Each number is 50 + 12 x the weight over its row's rms, rounded and kept within 0 to 99. Layers, rows and columns count from 0. The size before them is the row's rms in percent of the matrix's.

# down: layer 5 MLP down (transposed), 384x96, rms 0.0619, rows 151-219, columns 0-47
# up: layer 5 MLP up, 384x96, rms 0.248, rows 152-220, columns 0-47
down151 095:32 70 47 36 62 34 69 50 45 52 44 44 49 54 33 51 56 66 27 46 45 42 47 44 42 45 37 57 45 69 43 47 41 41 60 26 72 51 55 44 61 54 43 38 67 63 55 34
up152 092:37 48 71 69 56 57 82 61 47 55 37 64 62 47 46 52 74 50 60 33 51 33 56 63 84 44 38 37 53 41 54 35 61 52 19 45 59 42 46 28 46 60 44 52 74 50 51 31
down152 090:70 59 77 29 23 65 72 62 50 39 23 75 51 58 40 43 55 35 47 57 66 54 49 69 64 64 60 31 71 63 56 43 34 42 66 58 60 57 44 49 57 47 50 29 53 35 37 49
up153 095:53 56 31 50 57 40 31 67 65 64 52 50 43 54 36 49 57 67 35 53 58 45 33 39 54 39 37 45 51 65 49 67 50 41 47 54 43 45 59 62 43 39 65 80 36 61 60 88
down153 103:50 33 37 61 63 69 33 55 31 60 47 53 53 24 42 57 58 69 80 69 52 51 55 51 68 49 56 44 67 35 55 53 55 53 59 60 49 47 47 37 44 38 36 42 31 53 41 56
up154 098:53 53 55 52 46 64 55 62 50 55 67 38 58 54 49 54 70 50 50 44 61 47 52 66 59 55 31 42 34 60 70 50 74 46 62 79 50 85 53 57 58 67 47 48 55 59 65 47
down154 101:26 50 45 60 49 51 47 38 36 34 52 57 39 51 46 67 44 43 49 48 52 43 41 57 61 50 72 57 68 59 65 55 54 39 42 44 64 46 48 77 56 57 42 47 32 47 47 41
up155 089:33 63 49 43 38 54 44 45 62 51 40 60 48 48 57 50 48 70 25 58 52 71 65 71 45 57 62 59 55 67 68 52 40 65 58 65 40 69 20 45 55 67 61 36 81 60 58 43
down155 093:52 45 67 69 45 46 42 72 34 60 57 36 52 39 43 51 51 31 60 67 33 43 51 63 32 60 62 55 57 50 66 42 54 27 54 53 43 52 36 43 50 22 39 28 53 42 41 27
up156 110:56 30 49 57 54 38 49 48 61 44 44 42 22 64 45 41 42 29 65 39 71 42 57 47 53 47 51 57 45 55 59 60 43 36 67 44 36 81 31 53 67 29 33 36 48 20 42 56
down156 095:56 61 51 40 48 59 47 66 36 65 57 60 57 41 50 57 51 51 68 54 57 26 16 35 60 72 52 53 45 45 37 54 42 64 37 53 43 69 59 54 56 35 55 56 43 40 50 47
up157 095:27 52 50 46 58 73 66 51 54 71 45 55 76 49 57 79 27 66 58 63 45 49 42 51 35 47 59 57 63 52 57 62 37 31 68 41 60 46 74 42 79 41 48 69 70 37 80 43
down157 101:45 53 45 55 41 47 30 47 52 51 40 43 41 64 50 44 32 45 73 50 75 74 54 52 69 72 49 72 57 43 54 38 48 51 60 77 37 56 46 75 48 48 47 17 53 68 66 49
up158 099:53 57 54 51 53 58 70 57 55 37 56 51 45 29 50 57 44 39 54 58 15 36 44 34 57 46 56 32 66 34 53 65 43 51 36 33 43 46 51 53 59 67 36 48 52 31 49 47
down158 105:45 72 61 33 68 52 50 51 30 37 54 50 42 55 48 26 47 53 54 56 36 70 80 44 41 50 37 51 46 47 36 25 55 67 37 54 43 35 52 61 66 41 52 34 37 83 61 48
up159 100:22 49 61 54 45 45 59 51 60 62 31 51 67 42 50 34 68 54 45 36 51 42 48 52 65 32 34 38 45 55 54 65 36 33 54 49 50 43 42 75 57 54 56 57 50 57 60 60
down159 100:39 52 52 50 57 54 50 65 17 55 49 58 51 70 48 23 64 16 47 41 45 51 73 34 54 62 64 36 58 40 59 72 70 30 44 66 30 44 68 51 49 57 50 55 49 49 35 47
up160 101:58 57 53 68 35 62 51 54 64 45 36 42 73 59 58 56 33 56 46 64 57 41 50 50 43 37 50 64 53 30 37 66 52 49 32 50 53 50 58 64 64 54 51 46 47 55 58 40
down160 102:56 59 61 58 65 61 53 67 43 78 39 57 77 59 74 43 56 59 43 32 60 49 57 53 29 49 59 35 30 50 35 66 69 31 46 48 52 48 45 43 47 55 47 52 48 47 66 26
up161 103:38 56 61 51 58 28 45 39 41 69 60 47 37 45 43 56 60 20 50 61 54 43 41 49 42 30 38 45 71 53 39 44 45 38 46 50 45 66 70 49 58 60 42 44 68 46 54 45
down161 102:58 59 51 26 47 40 67 59 34 32 51 61 40 26 44 48 62 31 69 62 28 55 39 57 52 62 65 39 39 45 42 37 50 42 47 62 72 52 77 49 63 49 36 65 59 38 41 42
up162 107:59 49 42 57 42 58 40 49 60 42 44 45 48 66 47 67 48 49 33 60 55 62 46 34 61 43 57 37 58 54 59 58 35 52 62 64 46 45 62 50 21 38 29 54 70 28 39 38
down162 100:49 50 48 40 58 46 47 46 49 47 56 48 59 46 48 51 44 58 61 59 60 48 42 60 52 17 40 50 32 34 55 62 41 39 48 83 49 34 49 33 43 58 75 62 55 58 55 63
up163 110:51 59 37 56 60 48 52 41 50 64 47 50 43 63 61 63 49 43 50 45 43 39 38 48 76 42 41 61 77 46 50 66 51 66 43 28 40 52 46 45 52 52 54 60 56 53 51 76
down163 107:45 37 68 42 69 39 63 61 49 43 42 58 41 51 48 44 62 47 40 44 53 29 30 36 43 53 44 53 40 46 65 45 37 50 59 68 61 65 71 48 47 44 30 79 47 44 33 57
up164 101:48 47 36 33 72 61 52 53 47 59 37 22 15 46 39 69 59 37 35 32 76 39 53 46 39 58 44 58 45 40 31 62 43 48 39 48 53 53 47 49 50 62 46 31 56 38 53 42
down164 106:41 63 53 42 57 38 45 56 51 79 59 67 56 37 49 69 46 67 63 54 40 63 53 68 42 32 48 52 60 54 42 49 65 46 42 58 47 78 24 42 65 36 35 52 50 52 54 53
up165 102:36 24 51 41 50 21 62 42 44 31 70 52 43 65 68 67 65 70 50 58 40 34 34 50 46 46 48 42 53 50 56 57 38 61 53 41 57 36 44 40 48 40 61 40 66 56 64 60
down165 098:64 55 36 47 47 50 54 49 74 38 39 79 65 37 43 47 55 72 49 42 58 29 55 46 64 64 48 36 36 67 51 29 42 61 42 54 26 70 54 26 46 41 64 23 61 58 31 46
up166 101:57 32 43 52 55 34 47 31 53 36 54 42 35 47 37 53 49 42 50 61 60 45 42 61 50 49 41 48 41 37 25 45 65 71 76 48 36 42 45 62 54 34 62 46 47 44 61 39
down166 102:46 68 43 58 63 36 54 41 56 40 69 64 43 39 23 61 32 32 48 61 55 50 54 42 44 31 62 50 60 75 45 55 40 33 60 58 63 55 52 64 43 62 47 39 32 46 48 45
up167 103:68 42 18 47 63 47 53 41 63 34 53 37 51 83 57 53 60 37 45 54 35 45 42 34 72 49 36 45 59 58 50 64 51 73 78 58 41 36 37 54 59 48 58 58 29 38 42 65
down167 103:39 70 34 51 38 53 53 44 63 47 49 57 56 61 39 62 50 40 35 56 40 47 54 53 53 45 63 29 62 51 59 64 70 40 57 35 42 48 32 54 46 45 71 50 39 64 50 45
up168 097:41 49 51 48 41 71 41 40 68 46 43 27 43 57 50 55 59 43 59 60 58 53 44 66 43 61 34 57 50 61 55 44 46 70 43 31 30 63 50 33 47 43 47 51 63 56 57 51
down168 098:36 75 36 45 29 51 44 55 55 54 78 48 84 47 55 61 40 49 67 35 44 50 52 50 63 48 64 58 50 44 63 62 46 57 38 42 48 56 40 50 14 61 51 44 66 65 49 55
up169 103:45 41 48 66 40 66 57 67 55 45 51 61 60 61 29 41 62 44 23 47 35 47 45 60 73 64 51 45 61 42 55 33 53 53 36 29 67 52 50 38 90 68 53 56 39 54 56 61
down169 103:46 42 31 43 50 35 46 53 60 33 45 55 56 61 37 47 50 26 48 54 44 62 51 56 61 63 41 45 55 45 65 42 60 38 59 41 75 74 54 47 53 48 38 48 43 49 45 39
up170 099:69 47 23 70 54 63 42 66 64 66 60 55 54 49 61 45 30 65 58 58 47 46 54 41 57 40 65 47 50 51 35 37 73 60 75 63 26 54 46 53 61 56 40 37 62 50 49 58
down170 091:60 67 61 41 60 46 38 34 54 46 66 48 40 51 63 49 36 45 29 44 68 45 37 38 57 55 50 53 53 42 50 36 19 68 51 20 44 53 42 65 51 60 60 61 39 55 66 39
up171 115:43 54 55 69 72 43 56 31 51 51 47 51 49 50 73 37 59 50 40 53 35 30 39 35 41 66 58 54 47 57 40 52 41 54 64 46 45 52 31 35 55 51 36 60 67 66 73 49
down171 107:54 54 70 66 39 45 58 43 30 36 53 49 58 74 49 50 56 36 43 42 48 48 47 39 69 49 66 56 40 53 42 53 69 65 51 33 44 53 46 68 40 60 58 55 48 53 45 68
up172 096:56 44 40 37 48 27 58 52 50 37 54 48 53 37 60 58 53 20 45 58 47 42 37 74 58 69 42 42 41 40 35 48 49 52 62 47 59 52 68 56 44 83 59 41 83 56 52 47
down172 101:40 45 36 40 69 71 64 68 36 39 45 39 35 61 67 63 55 56 61 31 60 51 47 53 46 43 62 71 56 37 41 59 54 51 49 44 58 44 35 67 46 42 46 57 45 64 69 53
up173 094:35 51 39 59 52 23 55 35 54 49 43 68 41 59 41 52 48 59 61 55 37 60 49 59 32 52 31 28 25 40 29 58 44 58 55 44 51 64 48 66 34 52 59 37 61 57 59 78
down173 099:27 43 54 63 65 61 56 50 55 38 62 47 56 41 53 61 36 44 52 31 42 50 44 23 54 58 55 54 32 27 46 62 53 56 37 48 54 65 58 48 56 66 47 78 58 44 52 64
up174 099:50 45 44 49 78 82 63 51 60 50 35 39 53 46 47 56 42 21 43 22 70 38 56 63 57 61 53 62 71 56 52 42 42 33 46 41 44 43 54 45 44 62 65 75 33 60 63 33
down174 102:42 59 58 58 58 45 43 26 51 54 39 68 32 38 60 30 44 54 55 52 45 56 56 56 43 58 70 52 41 25 25 41 45 60 31 58 43 45 33 53 53 43 63 59 46 66 31 47
up175 105:58 62 52 50 38 34 62 60 24 45 38 53 50 41 62 61 59 37 46 46 54 40 41 59 72 56 50 53 44 69 41 29 34 61 61 58 16 53 44 62 43 66 54 45 49 38 32 36
down175 099:64 46 53 74 59 54 76 52 49 37 63 35 29 56 55 45 54 47 48 66 54 44 53 41 39 46 36 66 44 49 52 53 21 32 60 53 54 42 79 47 48 45 28 50 53 58 29 52
up176 089:38 47 43 59 45 72 55 61 61 59 43 56 68 56 46 67 70 53 57 48 59 47 52 57 53 48 66 36 45 31 56 52 21 48 38 43 75 86 51 39 42 58 65 52 69 43 47 27
down176 093:54 58 55 33 44 62 40 59 47 54 62 48 57 30 43 51 43 56 53 43 52 43 14 57 50 40 70 56 58 59 61 64 49 36 41 55 56 43 56 54 59 39 60 84 59 51 77 67
up177 099:51 59 40 62 53 64 62 24 38 56 45 41 70 55 42 71 52 47 56 52 36 68 52 55 70 64 43 60 34 58 37 58 51 41 44 46 39 53 48 34 54 67 51 45 66 44 69 30
down177 098:54 39 49 41 49 59 45 32 41 53 60 32 74 65 35 47 61 60 48 63 49 37 54 63 49 48 54 58 49 43 48 38 51 65 69 53 56 84 49 53 60 69 68 27 50 39 58 42
up178 104:52 38 46 58 59 78 46 57 51 63 52 34 30 39 45 49 45 40 48 54 54 58 31 50 44 42 41 38 34 61 35 73 39 47 36 53 65 44 36 44 62 34 67 44 47 57 57 53
down178 107:39 51 76 66 50 24 52 60 56 57 41 56 62 67 47 40 51 67 54 57 24 45 29 62 58 56 29 59 43 31 45 53 44 39 35 51 32 48 39 42 38 49 56 48 53 30 69 63
up179 105:59 21 61 51 63 48 75 45 55 47 63 34 50 54 48 38 52 46 41 53 36 26 49 33 62 66 43 54 44 54 61 69 48 47 65 67 41 48 63 45 67 55 43 41 39 45 59 43
down179 109:39 65 28 51 61 52 41 48 54 63 57 45 57 29 42 62 52 28 65 46 39 42 65 29 23 65 60 39 41 39 51 51 53 45 59 44 63 45 35 47 47 55 50 67 36 34 38 70
up180 102:33 52 56 34 43 52 43 40 54 31 87 41 46 41 55 49 63 34 40 50 50 46 40 50 23 61 37 74 59 54 49 61 37 63 45 70 39 26 51 63 52 69 47 54 44 69 44 62
down180 101:82 36 58 45 72 37 63 64 50 56 67 51 66 17 39 43 50 33 46 46 47 47 55 56 48 64 50 52 55 36 56 40 58 76 51 61 75 39 51 81 47 52 58 54 54 52 39 63
up181 088:45 40 49 72 49 62 60 67 40 52 32 45 47 52 43 43 57 33 48 53 54 43 65 34 47 44 44 43 56 72 54 57 57 34 48 43 65 27 37 60 37 66 35 77 72 40 43 73
down181 097:45 40 71 55 44 55 62 67 33 45 54 37 71 22 38 40 56 51 48 80 40 48 63 53 71 44 57 44 56 45 51 12 37 52 56 54 54 40 47 64 49 44 54 41 65 40 56 72
up182 107:35 62 42 53 51 74 51 41 52 36 53 51 51 50 52 50 47 34 43 58 55 54 55 66 69 54 35 50 56 31 70 60 48 63 53 58 67 88 34 61 77 21 69 51 53 52 65 55
down182 106:49 61 37 40 46 30 68 37 42 62 61 60 61 29 44 45 56 49 73 51 38 51 46 33 35 66 57 24 45 67 52 42 50 39 21 35 57 55 37 57 47 45 53 70 53 58 35 57
up183 102:27 58 62 59 45 54 58 47 70 60 43 43 20 29 36 56 50 44 52 40 45 66 61 36 46 46 59 60 37 29 60 51 44 63 49 43 38 75 42 44 50 65 54 43 72 77 33 40
down183 100:47 59 32 56 75 54 50 53 38 47 41 75 71 44 47 58 48 69 40 51 55 36 58 56 38 61 44 54 50 61 58 56 61 81 45 56 56 63 72 51 64 41 56 43 57 56 52 24
up184 100:44 48 60 77 46 39 88 56 51 55 43 59 41 52 54 36 48 59 58 49 47 33 17 44 53 38 63 46 27 70 71 60 32 46 58 48 53 39 45 26 45 43 55 42 50 79 28 53
down184 100:52 61 45 54 50 31 39 71 66 63 63 54 30 30 53 55 66 50 32 56 34 41 58 48 51 29 56 60 64 42 46 40 61 46 50 55 48 44 40 39 50 36 35 61 67 36 58 78
up185 103:50 50 49 51 36 55 56 61 41 32 55 52 73 44 30 47 71 67 46 44 41 37 40 43 44 46 32 42 48 65 67 56 41 37 38 66 45 51 56 37 56 38 65 49 55 36 57 54
down185 103:44 35 84 63 24 70 45 64 43 44 56 66 50 53 49 36 67 43 70 45 26 57 40 54 57 49 52 43 35 54 70 35 35 46 29 51 49 42 53 46 49 57 36 58 52 53 66 64
up186 087:51 57 57 44 47 70 48 51 55 46 42 53 54 41 44 85 54 48 36 75 61 60 57 49 42 50 42 52 52 36 42 36 73 67 47 62 45 51 55 88 54 62 56 54 59 45 60 53
down186 092:68 61 44 48 26 53 41 41 58 44 41 48 45 35 42 49 35 54 45 43 47 38 65 46 47 29 53 50 56 41 34 68 49 46 51 52 41 21 53 41 65 37 54 49 64 35 41 61
up187 103:25 71 37 48 72 36 61 30 59 36 49 53 33 57 75 46 61 51 28 46 37 42 62 58 66 55 53 40 68 61 45 86 46 48 51 59 54 57 44 51 62 70 54 58 62 33 60 56
down187 111:49 52 64 39 46 47 72 53 48 58 39 44 49 33 38 50 25 34 63 50 59 51 31 33 69 57 42 59 54 62 64 49 64 42 38 60 58 63 52 46 61 53 09 54 46 65 43 54
up188 094:52 25 73 61 73 48 33 46 77 35 44 40 62 85 40 59 39 45 37 48 46 50 49 34 46 41 61 55 26 50 52 63 37 48 57 40 48 52 66 45 56 49 45 43 60 52 52 55
down188 093:50 67 68 48 54 47 45 48 50 48 74 61 39 54 42 18 68 58 47 20 55 39 80 38 56 51 52 51 26 63 44 63 46 56 51 30 50 48 50 62 43 45 47 57 43 27 68 57
up189 098:35 63 78 58 45 42 53 49 48 41 62 36 55 53 56 51 68 36 48 64 49 54 28 86 48 65 72 54 43 78 59 37 46 55 42 41 34 39 43 63 56 52 48 52 52 51 29 37
down189 097:25 52 52 56 45 69 49 56 37 49 54 70 35 35 37 74 51 40 39 63 58 57 62 33 42 41 24 50 64 33 25 36 43 58 61 61 42 45 49 61 50 61 43 41 46 51 50 47
up190 091:53 38 42 50 34 67 58 49 63 54 40 36 32 51 69 56 47 44 42 61 45 47 31 85 38 36 49 54 51 58 43 64 42 44 31 44 60 69 26 54 64 70 66 43 49 63 53 65
down190 099:38 53 50 42 57 44 44 38 51 37 71 68 46 44 52 51 78 49 36 59 42 58 47 45 61 62 58 59 47 58 55 58 37 46 66 50 62 48 43 36 47 32 57 41 46 27 80 40
up191 098:58 42 71 56 48 42 47 36 60 69 53 48 59 48 55 82 44 65 50 48 49 52 36 62 37 50 55 53 51 62 49 68 43 60 53 34 38 65 67 53 41 53 58 67 42 59 40 76
down191 102:46 38 40 69 48 48 61 49 23 59 57 22 35 67 38 21 77 79 57 50 66 56 39 45 48 56 69 45 44 63 44 37 54 52 47 42 38 46 57 64 48 58 42 42 49 31 55 55
up192 099:53 49 62 57 43 39 60 69 63 49 68 47 62 51 57 40 69 66 39 64 65 63 67 39 48 57 63 38 58 62 63 50 37 44 41 53 49 52 51 56 48 54 62 62 73 46 71 35
down192 101:36 38 65 44 53 54 54 46 47 73 43 56 70 54 54 68 39 50 62 66 58 36 47 48 37 36 60 46 58 64 42 54 45 61 54 51 51 53 58 47 54 48 48 58 32 39 38 57
up193 103:61 43 53 67 51 65 37 34 54 68 88 41 43 62 54 37 47 37 43 59 40 51 48 60 41 48 37 67 38 50 40 51 52 51 52 34 71 64 37 37 70 54 52 54 54 46 65 64
down193 100:79 58 52 35 36 21 48 48 43 36 50 52 58 56 52 61 43 57 43 52 61 50 46 47 43 47 50 67 50 53 24 47 47 45 38 59 56 29 81 64 50 51 37 67 42 47 44 64
up194 102:37 29 45 36 58 27 65 40 61 46 40 29 55 61 41 49 42 54 59 32 29 48 43 43 38 34 50 54 47 48 38 41 47 49 61 34 36 46 46 64 72 64 39 50 66 20 43 64
down194 105:50 51 44 45 60 57 76 40 42 56 48 52 53 45 54 29 51 59 56 61 51 48 44 47 49 52 39 62 50 76 48 40 44 55 42 62 72 42 47 51 51 46 54 68 60 49 34 76
up195 093:70 51 43 63 66 50 40 54 54 53 35 49 31 74 64 63 53 65 44 50 63 46 57 47 50 42 46 56 50 38 63 46 57 44 56 47 37 57 35 49 45 59 43 46 50 64 66 40
down195 100:44 47 54 43 52 45 42 62 61 52 59 48 52 53 63 55 16 45 52 58 37 51 59 60 35 80 56 45 76 56 45 53 52 44 60 53 45 26 52 42 44 58 47 42 66 60 51 45
up196 099:50 40 33 54 55 54 61 53 67 31 70 54 44 42 59 71 45 42 45 51 52 69 62 62 80 72 50 45 44 75 50 47 63 77 53 32 50 34 33 75 61 42 78 46 49 57 60 46
down196 096:46 48 56 38 29 29 39 35 42 51 62 55 31 71 30 43 36 22 66 55 44 55 45 44 61 71 48 40 72 48 40 43 61 54 45 69 31 50 63 56 53 57 55 59 25 34 46 40
up197 105:38 64 62 43 30 53 42 05 44 45 62 37 52 46 55 53 57 58 36 46 59 71 54 50 50 26 26 34 30 60 36 42 37 43 57 59 58 42 70 39 39 45 67 48 62 67 33 72
down197 103:52 44 42 40 66 65 50 36 57 47 59 68 80 56 61 63 48 46 63 47 27 63 46 40 41 45 46 28 57 44 34 61 58 46 51 68 41 36 53 53 66 51 30 83 56 46 52 55
up198 099:47 50 46 66 26 70 42 40 63 65 33 56 67 52 46 38 66 32 51 43 30 48 47 66 54 48 44 55 59 26 72 24 33 64 61 32 44 50 34 52 67 46 53 48 40 49 43 52
down198 096:66 49 69 30 28 54 45 50 58 66 41 58 41 49 70 49 58 42 63 48 58 52 56 63 70 63 60 53 57 29 20 30 67 47 35 31 44 42 55 37 53 69 61 47 33 57 61 57
up199 094:55 38 58 46 57 59 70 55 52 43 37 46 32 57 42 39 49 52 52 35 62 60 46 46 58 75 37 62 41 45 50 33 56 67 37 43 50 53 49 63 32 68 47 62 53 54 43 36
down199 100:61 48 52 34 60 41 67 43 52 63 67 53 58 56 64 36 70 51 42 43 31 65 27 38 65 64 49 55 37 59 48 42 62 60 37 56 49 59 47 51 49 71 62 45 38 54 23 77
up200 102:42 64 37 45 58 29 49 46 59 72 27 67 47 44 59 49 50 59 43 49 68 35 51 37 45 47 39 58 35 73 54 61 69 62 44 44 46 55 38 34 60 23 47 68 56 41 56 72
down200 097:61 52 26 52 92 59 31 36 38 62 46 58 60 49 33 40 60 59 43 40 59 34 48 56 40 46 51 59 77 41 58 51 63 56 62 62 50 49 60 60 39 48 65 38 64 50 51 70
up201 089:40 61 59 67 49 49 68 56 52 61 38 39 57 62 69 46 53 74 40 56 38 80 35 54 42 59 75 47 40 26 50 50 40 47 66 47 65 74 62 65 56 32 38 53 77 48 44 66
down201 093:72 42 32 58 44 69 28 61 47 42 20 46 43 35 66 45 49 62 62 43 55 36 53 50 39 60 53 62 59 46 64 46 56 41 55 41 59 48 46 53 55 60 58 55 51 32 62 56
up202 099:57 49 49 68 58 66 47 54 49 49 63 57 43 68 25 58 74 60 58 48 49 46 28 68 51 53 59 42 68 42 28 45 63 60 48 34 47 55 50 54 34 34 60 52 49 51 49 35
down202 102:53 59 61 42 42 42 47 63 62 75 44 67 32 52 53 57 50 47 48 46 53 23 61 57 51 36 51 58 20 43 50 47 49 17 45 41 70 31 59 58 43 62 53 62 77 36 25 58
up203 103:56 57 31 57 51 50 40 43 47 56 44 79 77 53 61 40 47 68 53 26 57 45 13 42 64 58 41 49 67 33 52 56 35 42 51 46 41 50 34 35 49 66 51 43 47 33 51 33
down203 099:31 51 48 56 37 37 72 70 31 42 63 68 58 42 29 35 64 42 42 60 60 41 45 52 49 16 25 55 41 65 38 26 28 65 56 42 54 55 53 49 54 52 61 52 57 26 61 48
up204 098:59 48 65 56 66 55 48 30 53 35 47 34 55 47 52 40 34 36 33 56 61 49 53 42 29 28 43 33 82 57 34 33 66 64 20 46 57 40 42 55 39 57 49 49 44 64 52 62
down204 093:38 34 56 37 46 57 60 55 47 60 35 39 57 23 52 37 40 51 46 54 51 49 34 56 52 32 63 54 46 49 48 52 41 50 31 45 48 34 52 50 39 53 68 61 30 57 29 35
up205 102:50 62 57 57 73 26 43 46 43 45 05 35 67 52 51 53 42 45 37 64 54 69 56 53 43 45 55 67 53 40 35 45 54 50 52 47 28 62 46 57 63 55 42 50 49 41 44 65
down205 097:47 44 75 46 50 48 50 53 58 44 42 42 55 47 68 38 60 56 37 46 50 40 42 59 74 44 53 47 48 40 47 47 38 72 68 38 46 35 59 35 42 54 61 54 60 50 55 57
up206 093:49 50 60 75 51 50 46 39 51 52 44 57 46 45 46 57 49 52 58 51 32 21 48 35 51 72 38 39 62 47 71 40 43 60 54 58 47 63 43 32 72 71 48 73 49 72 63 43
down206 099:62 36 48 38 48 60 47 47 57 42 31 49 65 35 47 47 46 51 55 52 58 35 45 56 62 46 71 31 69 52 26 53 57 50 50 50 37 60 48 37 46 68 50 35 51 41 46 75
up207 105:53 38 48 62 81 55 55 65 44 76 58 39 45 60 31 29 59 50 60 34 40 33 58 64 43 56 42 36 52 29 40 46 23 49 45 43 45 65 61 36 37 39 44 50 49 47 52 53
down207 103:64 51 60 60 49 45 59 56 23 51 49 44 40 29 36 57 49 31 55 40 56 44 40 70 51 35 51 52 63 46 37 39 48 45 60 45 53 35 61 40 53 30 61 54 29 48 56 41
up208 095:38 47 49 51 60 56 47 34 44 75 62 56 55 38 43 40 41 51 51 23 39 36 53 47 29 65 59 21 44 57 52 38 49 53 42 65 26 30 32 53 47 59 45 54 55 37 56 44
down208 102:71 65 48 61 80 69 44 37 53 42 37 51 51 51 46 58 70 41 35 48 52 37 64 33 35 43 38 35 57 65 41 33 63 45 53 57 42 37 50 44 39 55 55 41 46 45 55 64
up209 091:47 35 36 52 58 54 51 56 68 74 60 43 37 56 50 66 43 50 54 71 38 69 54 64 58 65 44 54 57 58 15 33 73 57 50 65 53 34 54 39 40 38 52 70 73 59 43 46
down209 095:52 61 53 53 32 47 64 50 47 70 39 68 17 56 27 39 54 46 53 30 41 69 54 58 44 45 54 79 49 32 65 37 64 50 34 33 36 50 53 61 30 67 49 46 59 48 39 72
up210 098:30 16 36 39 53 51 74 49 43 33 46 45 36 34 41 67 53 76 43 46 56 63 50 61 70 59 72 47 42 59 48 49 35 63 36 71 34 67 45 55 58 66 57 52 46 49 48 45
down210 100:60 54 38 52 50 50 17 43 53 54 52 54 50 39 27 76 35 24 16 66 48 38 44 56 41 52 43 57 66 50 40 48 43 52 50 44 44 48 51 45 47 61 56 61 67 36 81 69
up211 095:40 65 70 63 61 62 68 29 59 33 61 41 53 32 56 64 35 32 43 44 49 57 62 47 43 37 37 55 40 54 54 59 49 55 43 55 49 65 42 56 53 67 57 55 61 41 43 33
down211 094:67 60 48 46 49 37 72 52 41 54 54 35 72 35 34 16 41 43 41 60 41 71 73 54 40 35 27 62 63 65 73 56 47 81 65 52 51 63 45 56 59 42 51 47 49 64 59 37
up212 099:50 59 43 59 58 57 63 59 39 53 50 43 64 65 69 56 43 63 36 54 43 63 62 45 39 59 78 68 47 48 45 50 66 52 42 48 58 68 26 53 53 44 42 81 76 41 18 48
down212 098:51 40 34 38 32 59 40 59 56 72 47 56 49 58 64 34 41 51 72 52 50 58 39 57 61 43 31 52 61 48 73 38 46 38 62 55 52 45 73 37 50 54 65 54 47 55 42 40
up213 098:66 40 59 50 51 45 49 46 46 55 54 42 45 41 38 61 54 43 44 26 46 35 50 51 57 60 40 55 30 50 36 45 54 54 65 38 52 77 47 39 47 61 21 27 64 57 25 52
down213 091:49 30 36 47 20 57 61 50 28 41 24 43 47 42 64 69 62 55 39 49 60 51 49 34 64 56 48 44 68 30 32 51 57 43 54 48 74 72 44 48 52 44 42 40 56 41 63 57
up214 096:54 30 33 31 46 44 78 48 55 62 59 50 65 50 51 58 67 55 41 61 71 48 39 54 54 66 72 47 51 51 51 50 36 58 56 49 65 45 41 54 78 54 36 43 33 61 24 53
down214 100:43 37 50 61 58 42 69 64 43 31 63 39 32 70 23 51 40 55 51 36 61 36 57 58 61 41 51 58 57 40 30 48 49 33 48 31 53 73 25 42 38 58 58 64 60 39 55 48
up215 102:50 35 39 39 43 70 69 45 44 36 33 53 37 36 58 42 34 50 63 74 54 50 46 41 49 57 56 51 40 74 63 54 39 54 50 28 46 51 48 42 52 30 45 64 42 44 57 37
down215 106:46 54 62 48 67 56 39 55 60 36 48 34 47 63 61 66 38 50 63 44 49 33 55 41 67 68 55 49 45 43 78 44 55 55 42 28 49 50 72 56 65 41 65 48 31 46 38 44
up216 102:64 61 59 38 57 49 74 48 42 40 51 61 55 38 58 49 49 46 40 68 59 42 37 49 56 60 66 35 50 41 39 62 64 47 50 55 71 49 48 33 71 73 19 48 49 37 48 48
down216 100:27 34 45 66 52 38 62 39 59 36 66 37 54 44 50 45 50 63 54 39 51 64 33 51 59 35 45 45 58 59 36 70 44 38 50 44 51 59 53 61 32 60 57 78 36 52 58 55
up217 100:40 29 28 44 47 57 58 44 50 35 47 44 58 45 54 60 42 55 24 76 38 39 69 49 56 51 51 50 60 34 34 45 47 70 59 47 39 69 44 53 54 47 44 46 49 54 57 72
down217 096:35 47 46 51 56 41 66 51 66 58 53 56 76 34 66 30 95 60 43 62 69 42 40 56 58 52 54 40 40 67 54 56 39 37 54 80 54 65 53 48 66 60 64 39 49 61 59 41
up218 094:50 49 45 46 26 53 56 54 52 41 46 57 51 62 58 62 29 59 33 43 38 72 31 49 32 29 40 53 29 52 39 51 63 36 47 54 29 57 35 39 40 44 53 43 55 51 59 45
down218 092:52 46 69 40 71 47 51 39 62 46 44 29 47 41 68 43 61 54 40 43 53 61 54 56 37 46 49 46 62 45 51 66 62 35 16 67 57 35 39 37 57 34 38 58 48 60 44 36
up219 105:46 66 18 51 52 46 56 50 48 54 40 34 48 66 47 52 58 42 59 43 27 48 67 46 49 54 68 29 47 56 48 47 47 52 49 36 37 58 56 51 40 41 31 60 51 35 45 34
down219 103:57 50 54 45 57 41 40 66 55 41 75 58 57 52 47 55 67 55 36 58 46 55 41 37 63 19 63 44 23 35 48 56 57 54 43 55 42 46 19 41 61 60 61 32 74 62 58 57
up220 103:48 43 36 24 41 55 51 56 59 42 69 37 64 52 28 55 62 54 48 53 58 59 53 59 54 67 50 52 47 59 40 55 52 42 31 31 56 47 27 53 47 66 63 57 45 61 56 47